From a checkpoint of a small transformer trained on Wikipedia.
Size: 20 layers, width 256, 4 heads of 64, MLP 1024 squared ReLU, vocabulary 656, 25.2M parameters.
Architecture: RMSNorm before each block, no biases in attention or MLP, normalized queries and keys, local attention windows, paired heads, value embeddings, hashed n-gram embeddings, a smear gate, an embedding shortcut.
Training: a variant of Muon for these matrices, 271M tokens.
Each number is 128 + 24 x the weight over the matrix's rms, rounded and kept within 0 to 255. Layers, rows and columns count from 0.

# layer 15 attention output (transposed), 256x256, rms 0.147, rows 231-255, columns 192-255
[[129 105 121 138 126 100 125 107 155 127 131  93 112  97 129 124  88 113  90 111 131 111 130 126  98 147  92 126 155 114 158  90  97 141 110 105 127 124 145 128 127 120 144 144 113 130 128 170 143 108 137 121 123 118 118 170 118 107  86 122 136 142 143 103]
 [111 155 105 118 139 131 100 136  93 106 133 148  90 161 157 161 107 126 130 118 138 150 119 143 116 103 127 103 117 101 132 138 154 152 102 138 124 147 106 128 134 155 144 133 126 111 156 153 128 152 144 112 126 162 108 150 127 125 155 135 117 135 170 122]
 [138 140 141 114 107 143 116 151 116 167 176  93 113 112 104 190 164 132 144 174 146 116 113 132 145 127 166 145  92 150 162 109 124 136 126 137  59 153 146 136 159 110 117 121 137 126 134  94  77 145 145 106 121 134 115  66 154 138  66 137 140  97 130  97]
 [ 83 152 122 101 141 127 149  98 119 164 112 153 151 151 115 146 123 137 104 114 108 154  87 105 156 124 127 182 147 179 163 140 135 112 143 151 118  75 113 126 110 104 146 131 100 146 119 152 106 115 128 165 124 106 102 113 181 124 135  83 141 100 130 152]
 [115 127  85 119 176 157  98 101 119 125 124 105 130 111 141 128 135 107 128 143 119 148 118 106 151 124 124 146 121 148 157 122  91 135 110 131 120 138 135  96  95  87 138  85 134 151 110 117 143 137 110 113 133 116  99 145 141 119 133 130  71 126 149 120]
 [ 94 130 143 103 147 120 132 144 138  85 103 139 153 149 169  91 147 109 124 125 135 129  97  94 142 170 167 170 137 157 136 121 122  92 125 136 123 105 100 118 100  91 110 159 145 109 135 161 114 128 143 130 128 101 107 135 149 154 113  55 122 148  76 149]
 [138 142  97 110 133 150 127 118 103 107 151 135 140 164  94 124 118 141  93 109 126 144 129 164 161 130  87 155  96  96 133 154 129 127 141 124 110 160 123 133 126 115  98 113 131 132 145 161 108 119 124 141 149 139 108  75 152 122 161  77 112 129 124 144]
 [135 108 113 143 161 115 156 176  81 155 104 117 121 106  96 133 157 149 176 154 113 125 156 132 136  77 153 145 126 120 101 137 112 110 171 115 109 129 112 127 163  75  81 108 100 132 116  98  95 131  97 131 154 100 126  75 114 121 112 146 169 118 104 152]
 [ 65 110 141 129  95 118 178 170 129 127 105 170 108 183 107 171 130 113 110 123 111 156 121 152 144 166 104 137 151 169 134 162 125 137 113 149 111 102 149 157 127 134 151 129 133  91  97 159 158 140 153 111  99 115 153  79  71 134 157 160 124  77 138 118]
 [112 124 148 130 153 113  97 159  89 113 158 127 163 129 125 121 129 130 140 142 103 136 121 143 116 108 107 113 142  91 112  89 130 119 168 139  97 131 104 104 101 126 116  98 125 182 128 143 144 151 125 162 103 120 137 153 117 147 128 131 116 176 141 162]
 [ 74 141 132 129 142 156 141  88 142  96 133 120 133 114 123 153 122 133 109 112 121 100 150 169 124 145 133 105 165 148 121 194 108 131 113 153 149 102 125 123  90 148 147 141 100 124 153 144  82 118 137 132 126 104 132 133 125 150 122 139 143  90 138 122]
 [132 134 138 159 106  82 131 172 171 111 148 122 137 142 113 106 137 145 107 141 140 115 110 114  99 183 130 128 149 187 129 102 137  97 181 111 140 129 154 125 154 109 158 136 153 133 156  99 118 114 108 171 146 128 132 122 135 144 115 111  95 146 115 111]
 [132  76 111 110 142 123 115 131 118 122 149 127 146 112  94 158 157 106 173 107  83 105 132 104 123 101 145 121 123 122 116 130  79 127 139 105 114 133 153 147 144 146 153 133 157 168 108 118 125 126 139 142 208 148 148 118 126 200  96  73 167 130 149  96]
 [169 145 139 125 111 131 155  99 152 107  92 141 116 122 149 125 112  98 132  87 163 149 137  99 153 148 111 118 135 136 114  95 136 112 148 141 153 100 172 136 137 145  73 130 157 132 104 142 155 142 127 110 113 132 125 194 109 124  95 138  93  88 125 123]
 [153 138 144 120  82 125 151 120 111 177 148 133 113 114 100 136 132 112 165 141 175 143 120 123 164 129 140  95 153 145 144 104 125 170  44 157 137 176 189 187  91 149 140 123 149 131 154 174 116 173 113 125 155 137 109 110 128 132 122 119 136 100  94 135]
 [136  66 104 120 113 115 105 129 143 129 135  85 112 160 169 132  94 153 116 142 106  63 104 104  75 131 116 128 138 108 148 123 148 143 114 115 153 169 115 107 119 163 104  55 129  82 153  97  91 136 145 160 143 118 155 154  91 181 117 130  87 166 180 109]
 [ 95 170 152 182 121 125 131 124 201 171 165 143 143 137 134 118 164 150 113 127 142  99 128 154  92 156 151 178 116 155 130  97 125 150 106 138 166 165 133 107 124 149 102 103 133 111  68  88 104 127 119 130 107 124 131 130 116 157 129 164  94 159  98 106]
 [142 153 114 124 130 118 160 123 145 134 132  96 105 111 149 155 150 140  82 155 146 129 145 119 140 171 123 127 126 130 104  99 138  95 136 159 127 146 138 139  77 111 146 132 164 129 154 141 121 151 126 146 153 120  86 100 117 120 136 129 120 130  96 160]
 [170 145 123 143 162 161 141 135 189 111 142 109 153 180  93 109 167 115 129  98 114 179 103 128  93 150  80 120  97 131 109 114 127  99 151 154 117 161 158 122  68 124  57 133 196 115 101 120 160 109 158 104 122  73 117 113 121 153 134 107 156 146 123 175]
 [152 127 122 153 157 142 183 137 124 125 135 109 140  89  79  88 118 135  88 180 113 119 147 124 134 118 134 124 134 140 162 143 108 149 130 183 130 131 161 129 103 114 139 106 129 107 166 137 114 124 130 110 115 111 109 105 138 113 122 153 132 142 126  83]
 [124 155 126  73 121 125 131 133 133 214 145 131  61 131  89 134 136  99 142 116 154 137 124 114 207 115 117 105 101  97 125 119 126 165 123 115 137 165 111 126 113 131 106  95 119 126  86 130 131 107 123 115 110 124 148 128 149 123 134 127  95 103 143  81]
 [153 122 145  94 108 106 148  81 115 136  95 115  99 140  99 115 100 131 102 118 109 164 125 149  31 188 104 149 123 153 124  87 103 119 101 102 148 137 129 127 115 129 136  91 156 136 156 147  90 118 139 131 108 115  93 117 169 110 134 131  86 143 110  80]
 [174 125 127 101  87  92 120 100 122 181 117 117  89 111 129  78 143 145 137 111 123 125 106 157 101 147 141 131 110  99 189 174 106 134 111  82 134 115 185 128 107 131 108 124 129 102 142 141 144  90 122  87 155  94 152 132 107 125 136 108 109  83 142 146]
 [130 115  94 127 123 119  99 144 123 126 121 180 157 116 147 173  97 107 139 124  83 129 130 144 125 135  95 151 152 156 101 145 147 112 147 112  76 105 163 165 130 142  63 123 184 103 109 156 168 126 166 137 108 135 135  94  97 160 100 147  93 103  97  92]
 [126 121 116 100 102 114  88 162 182 109 128 110 107 151 153 147 146 128 116 102 128 115 133 106 125 154 128 115 138 123 137  76 133 134  96  80 153 139 111  99 108 136  94 128 147 123 149 130 153 149 114 127 138 189 108 157 127 149 113 163 122 143 107  79]]
# layer 15 attention value, 256x256, rms 0.169, rows 232-255, columns 192-255
[[167 120 177 104 155 133 159 124 111  90 136 162 131 151 136 139 132 143 145 145  92 153 126 113 118 105 187 123 117 162 140 108 106 108 145 125 138 122 120 119 123  91 152 187 102 112  82 133 126 125 152 164 107 152 124 131 150 124 163  93 143 119 146  96]
 [141 169 133 118 143 119 147 136 168  86  86 102 127 138 115  90 136 103 120 116 131 110 127 160 123 137 107 175 156 134 155  92  87 152 120 108 150 103 154 139 116 124 106 168 152 152 123 117 141 171 101  84 140 118 137 153 112  97 145 102 110 164 101 167]
 [ 79 135  83 125 119 125 171 106 128 121 147 180 149 123 116 128 130 111 135 110 119 143 122 159 167 137 125 112 148 152 125 134 113 112 119  89 152 167 153 127 157  97 161 137 131 112 141 137  76  99 148 101 168 143 154 150 121 120 157 113 112  91 127 118]
 [126 107  97 146  93 130 117 129 141 170 128 126 125  98 136  66 144 154 106 138 157 131 126  99 129 128 174 123 111 142 118 114  95 157 124 110 110 110 132 153 104 110  94 128  95 149 125 105 120 137  99  77 151 153 164 141 151 128 124 127 141  95  92 114]
 [129 104  94 124  96 122 124 104  85 181 130 113 165 136 108  91  95 130 105 115 162 173 136 131 126  85 110 127 143  96 135 121 140 145 156 137 128 161 147 115 129 148 112 115 136 107 160 158 140 130 130 151 133 125 108 116 116 148 122 123 146  89 138 136]
 [135  98  81 145  95 105 129 105 132 128 129 165 136 150 135 115 119 153 146  81 166 150 120 152 125 146 116 103 150  99 118 123 108 146 126  84 136 120  78 129 137 156 112 180 144 133 137 134 135  96 112  92 148 134 126 134 144 158 103 145 183 127 101 100]
 [128 101 167 116 117 159  80  97 166 144 129 119 160 133 150 123 143 143 150 118 135 127 152 139 134 137 135 147 108 102 160 133 121 170 114  94 143 144 131 128 139 107 119 152 162 110 160 101  98  99 179 151 127  89 155 173 142 123 145 166  98 161 128 141]
 [101 131 111  57 157  87  87 138 112 128 132 135 179 131 120 102  97 118 121  87 115 165 144 116 154 131 103  69 132 120 148 187 102 128  96 122 116 135 160 120 137 127 158 123 133 152  72  92 132 124 166 139 148 157 132 150 118  97 122 175 139 154 101 136]
 [171 137 148 137  97 143 148 153 160  97 135 119 124 151 156 167 111  77 112 137 122 133 158 168 119 156 139 136 115 169 138 129 137 146 133 126 127 114 116 121 162  89  73 113 125 121 142 130 170 108 111 127 139 102  87 133 108  88 135 151 114 116 150  97]
 [149 154 123 157 148 103 106 138  93 104 136 104 132 168 107 122  91 125  89 126 152 134 138 124 138 104 168 119 134 122 142  93 135 154 134 136 101 114 135 147 133 106 135 145 147 103 142 124 101 129 165 134 147 147 148 106 136 125 107 150 102 118 148 151]
 [150 124 121 164  95 120 166 174 132 150 132 142 108 112 142 120 136 107 145 126 134 103 148 105  87 106  92 115 133 169 100 133 188 113 116 192 144 155 168 126 169 171 170 104  89 183  87 151 142 100 104 124 119 127 124 121 149  94 128 115 168 105 144 180]
 [153 112 134 139 143 147 164 158 148 109 138 160 101 110  94 118 126 114  98 165 174 134  95  89 105 147 135 124 130 123  80 119  78 106 122 114 113 150 128 129 142 110  99 125 107 126 124 145 120 118 106 172 112 172 142  84 142 133 144 152 134 183 151 126]
 [124 184 163  92 106 102 120 155 134 142 116 126 124 103  94 117 166 180 112 138 121  94 128 124 106 136 140 173 130 106 108 170 151 138 167 134 100 116 109 116 116 140 164 136  95 152 109 114 146 123 139 199 148 128 157 101  68 143 152 118 170 113  54 131]
 [125 123  79 144 137 125 138  91 167 138 154 133 163 131  99 162 131  98 125  77 120 127 114 113 129 160 159 107 157 135 110 147  97 121 140 113 158 111 114 129 108 153 138 148 145 141  96 184 123 146 108 104 128 155 102 137 124 132  81 123 167 136 129 103]
 [132 143 164 137 132 102 148 111 107 101 120 112 109 126 109 105 107 141 136 179 134 130 168 157 150 149  87 172 110 157  98 106  92 131 176 125 178  95 131 100 139 143  68 124 136 125 139 140  91 139 142 166 119 157 189 116 169 122 125 141 148 149 117 117]
 [130 158 112 122 109 102 137 127 146  92  83 108 118 159 155 130 151 119 128 121 170  79 135  89 133 150 123 159 107 116 129 139 106 156  78 145 168 122 103 118 152 150 114 111 180 122 144 118 163 117  47 148  92 115 137 133 183 102  84 130 125 134 138 129]
 [150 143 135 156  95 126 138 117  88 109 133 118 146 112 143 133 107 128 112 136 108 181 119 112 119 126  98 137 146 135 133 151 115  91 149 143 113 133  92 107 148 146 174 144 132 121 143 143 144 111 115  91 115 124 139 157 129  86 133 117 125 157 124 116]
 [ 99 116 110 172 101 127 117 104 122 139 157 125  92 193 138 114 129 153  82 123 170 126 143 104 208 139 130 124 159 108 101 132 158 159 152 124 139  95 114 114 137 146 139 146 121 113 127 126 177 133 160 140 106  87 154 137 123 154 163 115 113  93 141 132]
 [106 159 101 128 116  91 113  97 117 132 120 103 120  82 161 155 125 128 136 146 170 102 156 168 127 151 124 136 144 124 116 140 123 129 138  63 105 116 145 123 111 140 157  99  96 151 146 138 129 120 130 101  99 175 111 120 111 136 101 148 137 149 150 156]
 [147  80 160 128 127 162 151 119 149 115  98 142 115 153 122  93 113 107 117  83  92 127  91 150 120 140 142  88 116 116 115 146 125 133 163 105 120 124 140 133  65 107 145 156 118 119 140 111 130  95 111 140 123 116 133 125 141 164 114 153  76 135 123 103]
 [102 150  54 124 120 110 139 109 123 125 113 111  93 122 132 126 137 125 112 162 141 154 138 144 169 127 123 153  67 156 130 178 140 140 130 121 143 173  93 104 146 160 103  83 151 165 115 113 153 130 134 113  94 146 132 121 118 172 116 104 202 149 143 113]
 [148 162 105 104 158 128 106 128 133 126  92 135 108 136 106 116 153 150 131 103 103  92 134 155 141 141  85 127 161 105  98 137 114 146 140 125 143 118 104 140 104 148 125  80 136 127 145 120  91 146 146 110 140 149 152 135 147 115 120 182 180 155 116 117]
 [160 120 156 118 123 128 114 156 100 119 163 172 147 123 154 103 168 130 139 101 133 176 116 151 125 157 159 117 121 110 119 161 103  93 126 104 110 117 121  85 118  64 137 107  54 130 130 118 152 123 177 176 111 124 126 137 134  91 142 131 139 136 153 163]
 [135 125 108 112  94 150 132 172 111 180 157  96  80 109 145 109 127 143 137  96  79 129 158 112 137  70 128  99 158 156 140 131 107 126 129 155 135  70 103 121 110 147 138 142 133 113 143 100 101 117 134  98 109 121 189 124 165 100  88 110 108 145 121  95]]